{"num_hidden_layers": 16, "hidden_size": 768, "num_attention_heads": 12, "num_key_value_heads": 12, "head_dim": 64, "intermediate_size": 3072, "vocab_size": 8192, "hidden_act": "squared_relu", "norm": "rmsnorm", "norm_place": "pre", "norm_eps": 1e-05, "positions": "rope", "rope_theta": 23800.0, "rope_fraction": 0.5, "qk_norm": false, "attn_scale": 0.125, "bias": "none", "tie_word_embeddings": false, "parallel_block": false, "extras": ["some layers without positions", "value embeddings", "learned residual scales", "skips across layers"], "init": "normal", "init_std_qkv": 0.0191, "init_std_o": 0.0191, "init_std_up": 0.0191, "init_std_down": 0.0, "optimizer": "muon_variant", "learning_rate": 0.00127, "lr_mult_down": 3.0, "beta1": 0.93, "lr_head": 0.00372, "warmup_steps": 200, "schedule": "wsd", "decay_fraction": 0.679, "decay_shape": "linear", "final_lr_fraction": 0.0, "batch_tokens": 131072, "max_seq_len": 512, "doc_mask": true, "z_loss": 1e-05, "train_tokens": 956300000, "max_steps": 7296, "dataset": "wikipedia_en"}
Each number is 50 + 15 x the weight over its row's rms, rounded and kept within 0 to 99. Layers, rows and columns count from 0. The size before them is the row's rms in percent of the matrix's.

# layer 11 MLP up, 3072x768, rms 0.0767, rows 2901-2913, columns 512-639
102:63 59 49 35 62 34 61 54 79 49 50 41 39 66 53 54 58 51 62 26 44 47 52 75 50 56 67 55 36 51 67 56 22 62 50 43 64 62 45 23 52 32 55 56 45 50 43 78 57 65 51 57 58 73 47 43 49 27 47 30 73 28 43 36 52 43 64 33 68 50 37 45 57 52 54 54 25 81 22 77 75 71 41 78 66 34 59 28 28 36 60 50 46 39 60 57 46 18 41 67 58 53 56 59 24 55 54 35 49 60 60 41 51 50 52 39 57 37 73 48 78 27 39 38 69 38 76 57
109:55 44 42 65 22 50 57 67 46 67 61 59 53 37 70 69 53 54 48 57 70 44 56 72 61 78 34 58 77 27 53 54 42 65 55 42 66 54 58 50 55 64 39 64 45 34 38 63 82 46 72 46 41 61 47 58 35 68 71 32 43 29 35 68 46 58 57 50 63 55 45 69 51 36 57 48 72 35 61 32 64 35 42 71 60 51 50 46 45 67 42 34 61 70 53 60 85 58 54 39 52 28 73 54 67 33 42 66 43 68 58 57 66 48 51 37 48 50 70 19 27 40 59 56 47 63 64 55
105:42 52 52 73 48 47 53 25 51 47 42 23 43 64 63 57 41 48 47 34 30 44 44 68 68 41 73 38 73 57 22 53 36 42 56 62 64 38 59 60 75 50 54 58 56 40 87 51 46 49 61 53 34 25 37 39 59 57 70 42 40 57 58 48 83 45 42 44 52 36 40 61 49 58 36 38 46 49 68 84 67 58 51 40 44 59 60 38 83 55 60 37 26 44 73 41 55 57 34 27 49 27 33 17 65 54 55 34 65 49 32 47 50 47 42 35 40 32 81 46 55 49 47 37 32 66 67 70
104:50 43 52 45 47 59 45 59 50 62 52 09 52 74 71 62 72 41 48 46 43 53 45 48 66 48 30 42 58 30 32 34 51 66 78 40 59 60 64 38 52 46 09 79 54 41 39 48 52 71 65 64 34 44 55 45 26 54 51 49 33 62 74 80 61 63 73 53 50 42 50 75 55 71 45 44 60 53 39 35 52 65 66 67 33 53 45 33 50 38 12 37 54 54 66 58 53 72 60 54 30 54 42 40 32 49 71 68 29 41 43 32 43 60 50 57 78 44 47 56 38 69 45 42 67 56 57 48
096:37 68 60 49 52 43 50 64 56 45 61 93 30 50 54 12 42 59 44 51 61 38 36 57 64 43 48 77 36 29 52 46 29 62 53 56 66 61 59 53 49 39 55 54 24 52 35 53 45 58 62 42 45 24 54 35 67 70 58 65 44 33 69 30 56 30 53 65 48 45 37 55 79 59 54 47 38 45 49 48 23 66 28 52 33 49 29 40 55 51 59 61 61 42 51 51 51 54 54 36 42 56 11 41 63 53 55 54 68 62 23 62 39 80 15 62 31 47 50 37 68 65 61 55 50 17 56 58
094:57 50 48 38 47 43 37 51 81 48 42 50 53 35 68 30 46 47 40 26 67 45 58 76 99 67 47 30 38 50 34 33 42 18 54 29 75 23 40 48 36 41 45 50 63 57 54 61 75 44 34 27 46 56 68 45 50 70 48 43 63 47 40 67 71 39 47 42 68 38 61 81 70 40 37 32 78 49 73 52 49 69 32 52 58 74 60 85 30 66 25 54 78 35 68 61 41 39 49 45 71 65 31 43 23 35 67 45 38 25 52 41 46 52 53 36 47 76 46 59 34 52 65 67 60 69 41 26
099:12 54 45 48 49 67 41 46 37 45 82 42 17 74 46 51 38 42 47 42 59 47 33 40 17 67 53 46 36 33 56 78 42 39 76 25 44 44 54 43 59 41 62 64 54 88 42 36 55 32 48 56 61 30 44 55 47 76 59 61 63 35 43 55 80 58 50 42 77 49 65 54 62 73 59 37 44 38 71 78 46 73 62 37 14 48 40 50 55 50 62 12 22 45 38 42 50 50 79 39 36 64 59 48 65 51 52 62 43 67 55 38 49 19 47 79 44 54 25 49 60 39 52 44 43 36 49 27
097:46 22 49 37 46 79 61 45 32 45 82 64 28 54 60 38 43 53 27 56 72 78 47 70 67 65 48 45 33 45 63 52 35 53 40 48 64 60 56 52 50 51 66 42 59 33 70 23 30 76 35 65 70 53 58 38 39 55 68 33 47 73 41 65 73 61 44 56 57 66 41 63 62 72 41 33 28 70 67 53 47 32 51 51 15 25 45 54 50 59 57 43 45 42 47 54 48 60 56 54 58 54 48 59 79 35 53 59 49 46 85 49 44 39 63 51 66 31 61 38 41 25 69 65 55 54 76 65
100:69 45 44 50 43 26 54 54 63 51 66 85 37 68 31 34 45 56 29 63 21 31 46 52 41 59 50 63 81 80 45 70 60 40 82 58 47 44 52 59 58 59 31 54 46 18 56 47 47 33 41 57 41 42 53 53 30 42 43 35 48 40 52 56 67 43 79 48 69 20 55 54 40 54 40 43 50 78 52 58 53 68 56 35 61 04 46 28 46 73 68 56 56 61 47 58 64 29 37 39 31 55 54 71 44 64 71 68 27 72 41 41 64 48 50 32 37 31 58 43 48 43 45 89 48 74 59 78
103:72 68 49 30 36 45 66 50 33 37 57 46 66 68 44 57 55 65 59 85 57 76 68 62 43 46 45 32 60 49 56 49 61 46 50 61 44 49 48 38 89 36 46 36 46 78 53 67 38 53 65 58 63 68 39 36 52 59 15 41 26 54 37 52 57 67 48 40 87 55 65 61 50 40 48 61 23 60 52 60 63 65 83 33 56 44 57 49 47 34 11 35 74 69 71 66 59 60 53 51 77 55 64 51 63 47 52 47 70 39 71 31 56 64 49 34 67 71 48 58 52 71 51 87 48 51 40 65
087:80 33 56 36 55 53 53 59 40 50 64 62 64 54 47 48 44 70 74 73 54 45 49 35 52 74 38 63 39 50 62 67 68 63 42 50 24 27 52 41 57 37 49 64 40 44 37 54 40 39 54 55 27 45 50 41 33 45 36 64 75 33 57 42 45 51 67 54 40 25 69 50 41 60 33 84 35 37 43 35 54 56 54 52 40 50 34 25 66 64 60 61 26 20 57 38 35 67 62 40 40 41 62 50 30 27 41 46 58 53 49 70 63 36 29 75 51 45 22 42 48 36 84 37 19 62 50 55
100:53 52 53 46 51 65 61 52 48 41 24 51 72 65 41 92 34 74 67 51 36 23 32 51 48 51 41 75 54 18 73 66 26 65 51 47 37 61 51 48 64 45 43 63 22 56 72 59 52 66 62 39 41 57 46 61 63 79 65 73 58 52 44 54 57 45 41 42 37 66 63 78 55 76 40 54 38 43 25 37 61 64 18 64 28 43 40 50 53 67 44 63 56 38 62 48 59 45 40 81 28 45 56 41 30 27 36 44 46 54 68 67 55 62 54 40 63 35 51 64 73 57 18 60 60 15 58 73
100:32 20 59 52 22 61 45 58 41 38 53 46 51 75 23 20 75 42 48 69 53 51 63 35 46 85 60 52 69 57 47 36 85 58 55 57 19 46 44 41 68 53 25 62 42 46 48 33 44 42 70 73 70 63 53 47 69 30 51 81 56 27 62 83 43 59 56 41 34 55 37 27 52 30 21 43 17 50 67 54 44 39 66 53 41 55 42 53 37 36 46 56 49 30 57 19 56 47 68 45 52 36 36 15 78 57 73 50 54 59 36 66 46 38 64 57 52 70 39 51 44 56 44 61 48 46 50 67
# layer 11 MLP down (transposed), 3072x768, rms 0.215, rows 2901-2913, columns 512-639
098:64 66 42 79 50 53 59 42 74 63 64 49 54 71 58 61 49 63 74 70 59 51 59 36 80 46 60 60 29 49 58 64 29 31 67 56 28 37 70 50 55 48 65 38 52 33 60 56 16 62 64 58 54 33 62 43 46 41 39 28 46 34 50 21 56 52 35 36 47 63 57 46 27 69 19 45 40 52 71 63 42 34 43 65 47 46 70 68 54 64 35 55 61 22 35 60 55 60 49 62 69 45 60 58 86 37 56 32 51 54 60 65 53 47 38 58 60 21 37 38 45 54 58 20 41 70 49 47
105:43 62 63 68 24 45 58 35 48 55 40 62 58 56 57 46 41 34 63 57 66 37 70 70 47 61 57 36 57 87 50 40 37 45 41 50 58 26 58 40 44 55 62 46 49 57 48 55 44 28 55 63 61 46 47 55 78 58 37 50 45 48 52 25 42 66 33 30 41 54 31 61 39 39 43 34 78 49 63 66 28 17 76 52 69 69 59 38 53 67 44 42 63 56 26 58 69 48 51 28 53 24 71 36 45 50 39 42 59 88 63 57 52 23 65 71 36 67 73 60 42 29 32 59 23 47 78 77
102:60 47 57 55 23 75 49 71 50 37 49 37 58 69 60 54 38 54 49 63 55 67 60 78 53 23 40 55 40 54 55 75 27 29 70 43 25 58 69 43 51 66 71 50 35 37 53 27 33 72 56 43 61 49 57 51 30 44 53 67 37 51 45 42 31 37 34 24 25 44 53 44 48 37 71 48 70 78 61 25 38 42 51 62 57 76 58 43 66 83 49 37 29 34 54 32 74 63 46 44 54 28 69 08 34 65 45 25 56 51 48 73 52 32 42 60 71 44 63 52 39 44 37 39 22 45 34 43
098:60 52 67 43 48 34 77 41 53 58 50 36 64 51 52 67 30 37 41 52 44 58 29 38 68 30 35 44 32 35 51 70 45 55 57 22 31 34 51 46 49 49 65 65 52 61 69 67 54 41 47 88 47 52 52 39 29 60 69 52 35 54 27 58 57 45 51 51 41 65 56 75 50 49 43 53 38 42 46 45 47 47 48 31 63 41 45 44 55 38 83 61 31 35 38 34 79 37 67 57 54 68 56 43 79 85 54 29 65 45 35 39 46 42 58 40 62 36 64 45 57 78 32 60 52 78 60 66
097:75 56 44 37 60 54 51 52 78 49 61 51 18 65 64 62 31 66 52 58 53 61 26 63 61 70 66 21 56 41 75 72 64 40 57 42 80 38 32 64 65 30 61 66 63 57 47 70 44 55 36 68 35 63 47 33 27 46 36 67 66 55 32 41 50 40 48 49 53 40 52 39 34 39 46 66 76 43 23 32 60 31 35 43 41 27 44 68 52 51 51 61 50 55 53 40 72 43 44 58 74 46 48 46 44 61 41 60 74 51 41 28 48 37 56 59 34 64 53 36 59 56 62 60 90 53 76 63
100:34 51 48 49 36 64 67 66 03 57 63 30 47 56 51 11 49 45 45 60 14 47 58 28 81 30 35 53 56 51 52 41 54 65 29 99 56 45 30 47 46 33 56 24 73 51 60 63 34 62 42 56 49 58 64 66 29 30 81 44 35 40 71 79 52 31 44 68 36 47 41 49 52 41 47 37 44 24 46 78 37 39 35 79 50 32 47 35 44 55 53 42 40 60 30 52 48 47 45 74 46 38 34 42 52 36 60 55 39 58 41 82 33 59 48 59 47 23 55 55 70 39 81 48 67 77 67 58
101:39 43 37 40 54 34 71 52 08 46 34 56 57 65 56 57 68 53 33 56 67 47 45 32 69 59 37 65 33 43 50 53 25 46 41 45 71 52 50 67 65 46 46 44 36 36 31 38 59 63 37 86 48 55 54 52 60 49 13 41 47 29 74 63 40 42 35 12 33 55 77 54 58 69 63 34 52 43 58 67 66 51 49 28 81 47 43 38 70 45 59 73 44 26 56 52 62 51 48 46 68 67 51 54 50 54 68 64 30 40 48 29 58 43 37 45 67 78 51 63 44 61 48 41 41 55 51 34
099:50 48 59 89 49 66 62 67 32 57 46 60 35 55 56 36 65 67 22 60 52 54 58 56 38 57 55 57 73 56 67 89 53 37 20 59 73 49 74 41 53 62 61 53 55 55 36 51 19 42 23 24 66 75 54 37 60 46 45 33 50 60 28 52 54 45 69 52 27 56 74 47 28 73 64 38 70 38 47 52 56 23 57 75 67 57 61 64 63 34 36 52 36 77 45 37 42 46 42 45 74 29 51 34 57 25 76 53 50 75 47 77 68 39 57 57 50 33 49 37 32 57 38 30 55 63 82 38
102:60 07 53 25 31 50 36 67 55 59 20 30 36 55 41 55 46 12 34 66 58 34 48 44 88 44 57 55 63 44 45 70 69 32 61 73 70 61 25 31 53 35 40 52 57 53 49 35 64 62 46 56 50 32 62 67 63 32 38 60 52 51 48 36 54 27 44 67 72 38 64 36 59 49 49 39 54 37 53 57 46 46 41 69 17 37 47 00 52 61 57 65 35 52 66 35 61 33 50 47 40 48 48 38 71 50 51 54 34 49 39 39 57 70 36 54 64 35 52 67 61 68 51 49 54 54 43 23
095:38 83 56 38 40 43 52 54 34 61 31 56 41 29 37 31 46 33 45 75 47 34 56 54 36 48 32 43 18 56 45 32 57 37 54 55 19 43 68 57 56 57 37 55 43 44 38 25 38 48 55 73 49 64 59 47 48 35 54 46 43 29 46 58 31 65 50 64 65 49 61 10 31 84 45 53 21 44 56 74 74 72 75 26 67 49 43 49 43 55 36 60 38 38 47 35 53 67 63 48 58 24 69 35 47 44 37 58 61 49 42 65 65 54 54 52 36 35 41 27 58 14 62 56 38 28 61 85
088:23 71 37 44 62 57 59 41 33 50 39 36 05 43 44 78 48 74 55 47 53 52 31 39 57 45 66 64 40 51 40 75 56 72 57 70 69 44 40 71 42 68 61 34 55 53 80 61 32 57 35 35 40 50 42 35 69 48 65 76 39 72 41 63 43 50 42 57 61 65 54 30 42 59 71 30 57 33 37 05 24 42 83 40 43 87 62 62 49 37 51 54 30 32 51 65 28 59 65 44 32 54 45 75 83 18 46 53 60 55 47 40 57 67 48 42 64 48 39 48 42 50 47 49 59 48 65 46
097:35 61 32 31 49 66 72 29 48 56 66 47 59 45 40 66 50 55 71 47 63 31 36 36 42 38 46 66 33 55 72 74 56 49 30 39 57 47 52 76 34 32 77 35 74 43 48 54 42 49 69 39 37 58 35 15 26 39 40 28 56 37 36 51 59 52 64 53 40 36 61 40 27 62 47 39 64 53 49 67 71 57 42 64 35 47 59 62 58 30 64 50 45 20 46 38 47 70 12 42 63 44 66 76 62 46 31 69 53 44 32 37 79 38 56 49 45 20 45 16 38 25 57 41 81 38 51 53
097:56 49 81 56 42 48 77 57 38 66 25 38 27 50 48 47 41 45 37 39 66 67 48 33 67 47 25 73 55 47 51 36 50 45 44 30 53 52 52 50 46 48 70 52 86 44 55 52 37 61 39 19 54 62 45 53 63 21 57 33 48 38 51 48 40 72 47 43 53 60 00 30 57 38 27 60 58 42 62 47 22 69 37 51 76 43 35 37 52 19 48 39 29 68 53 55 33 77 56 42 36 43 52 48 72 34 91 40 47 45 49 58 50 19 61 33 67 67 47 40 02 34 68 60 39 59 44 48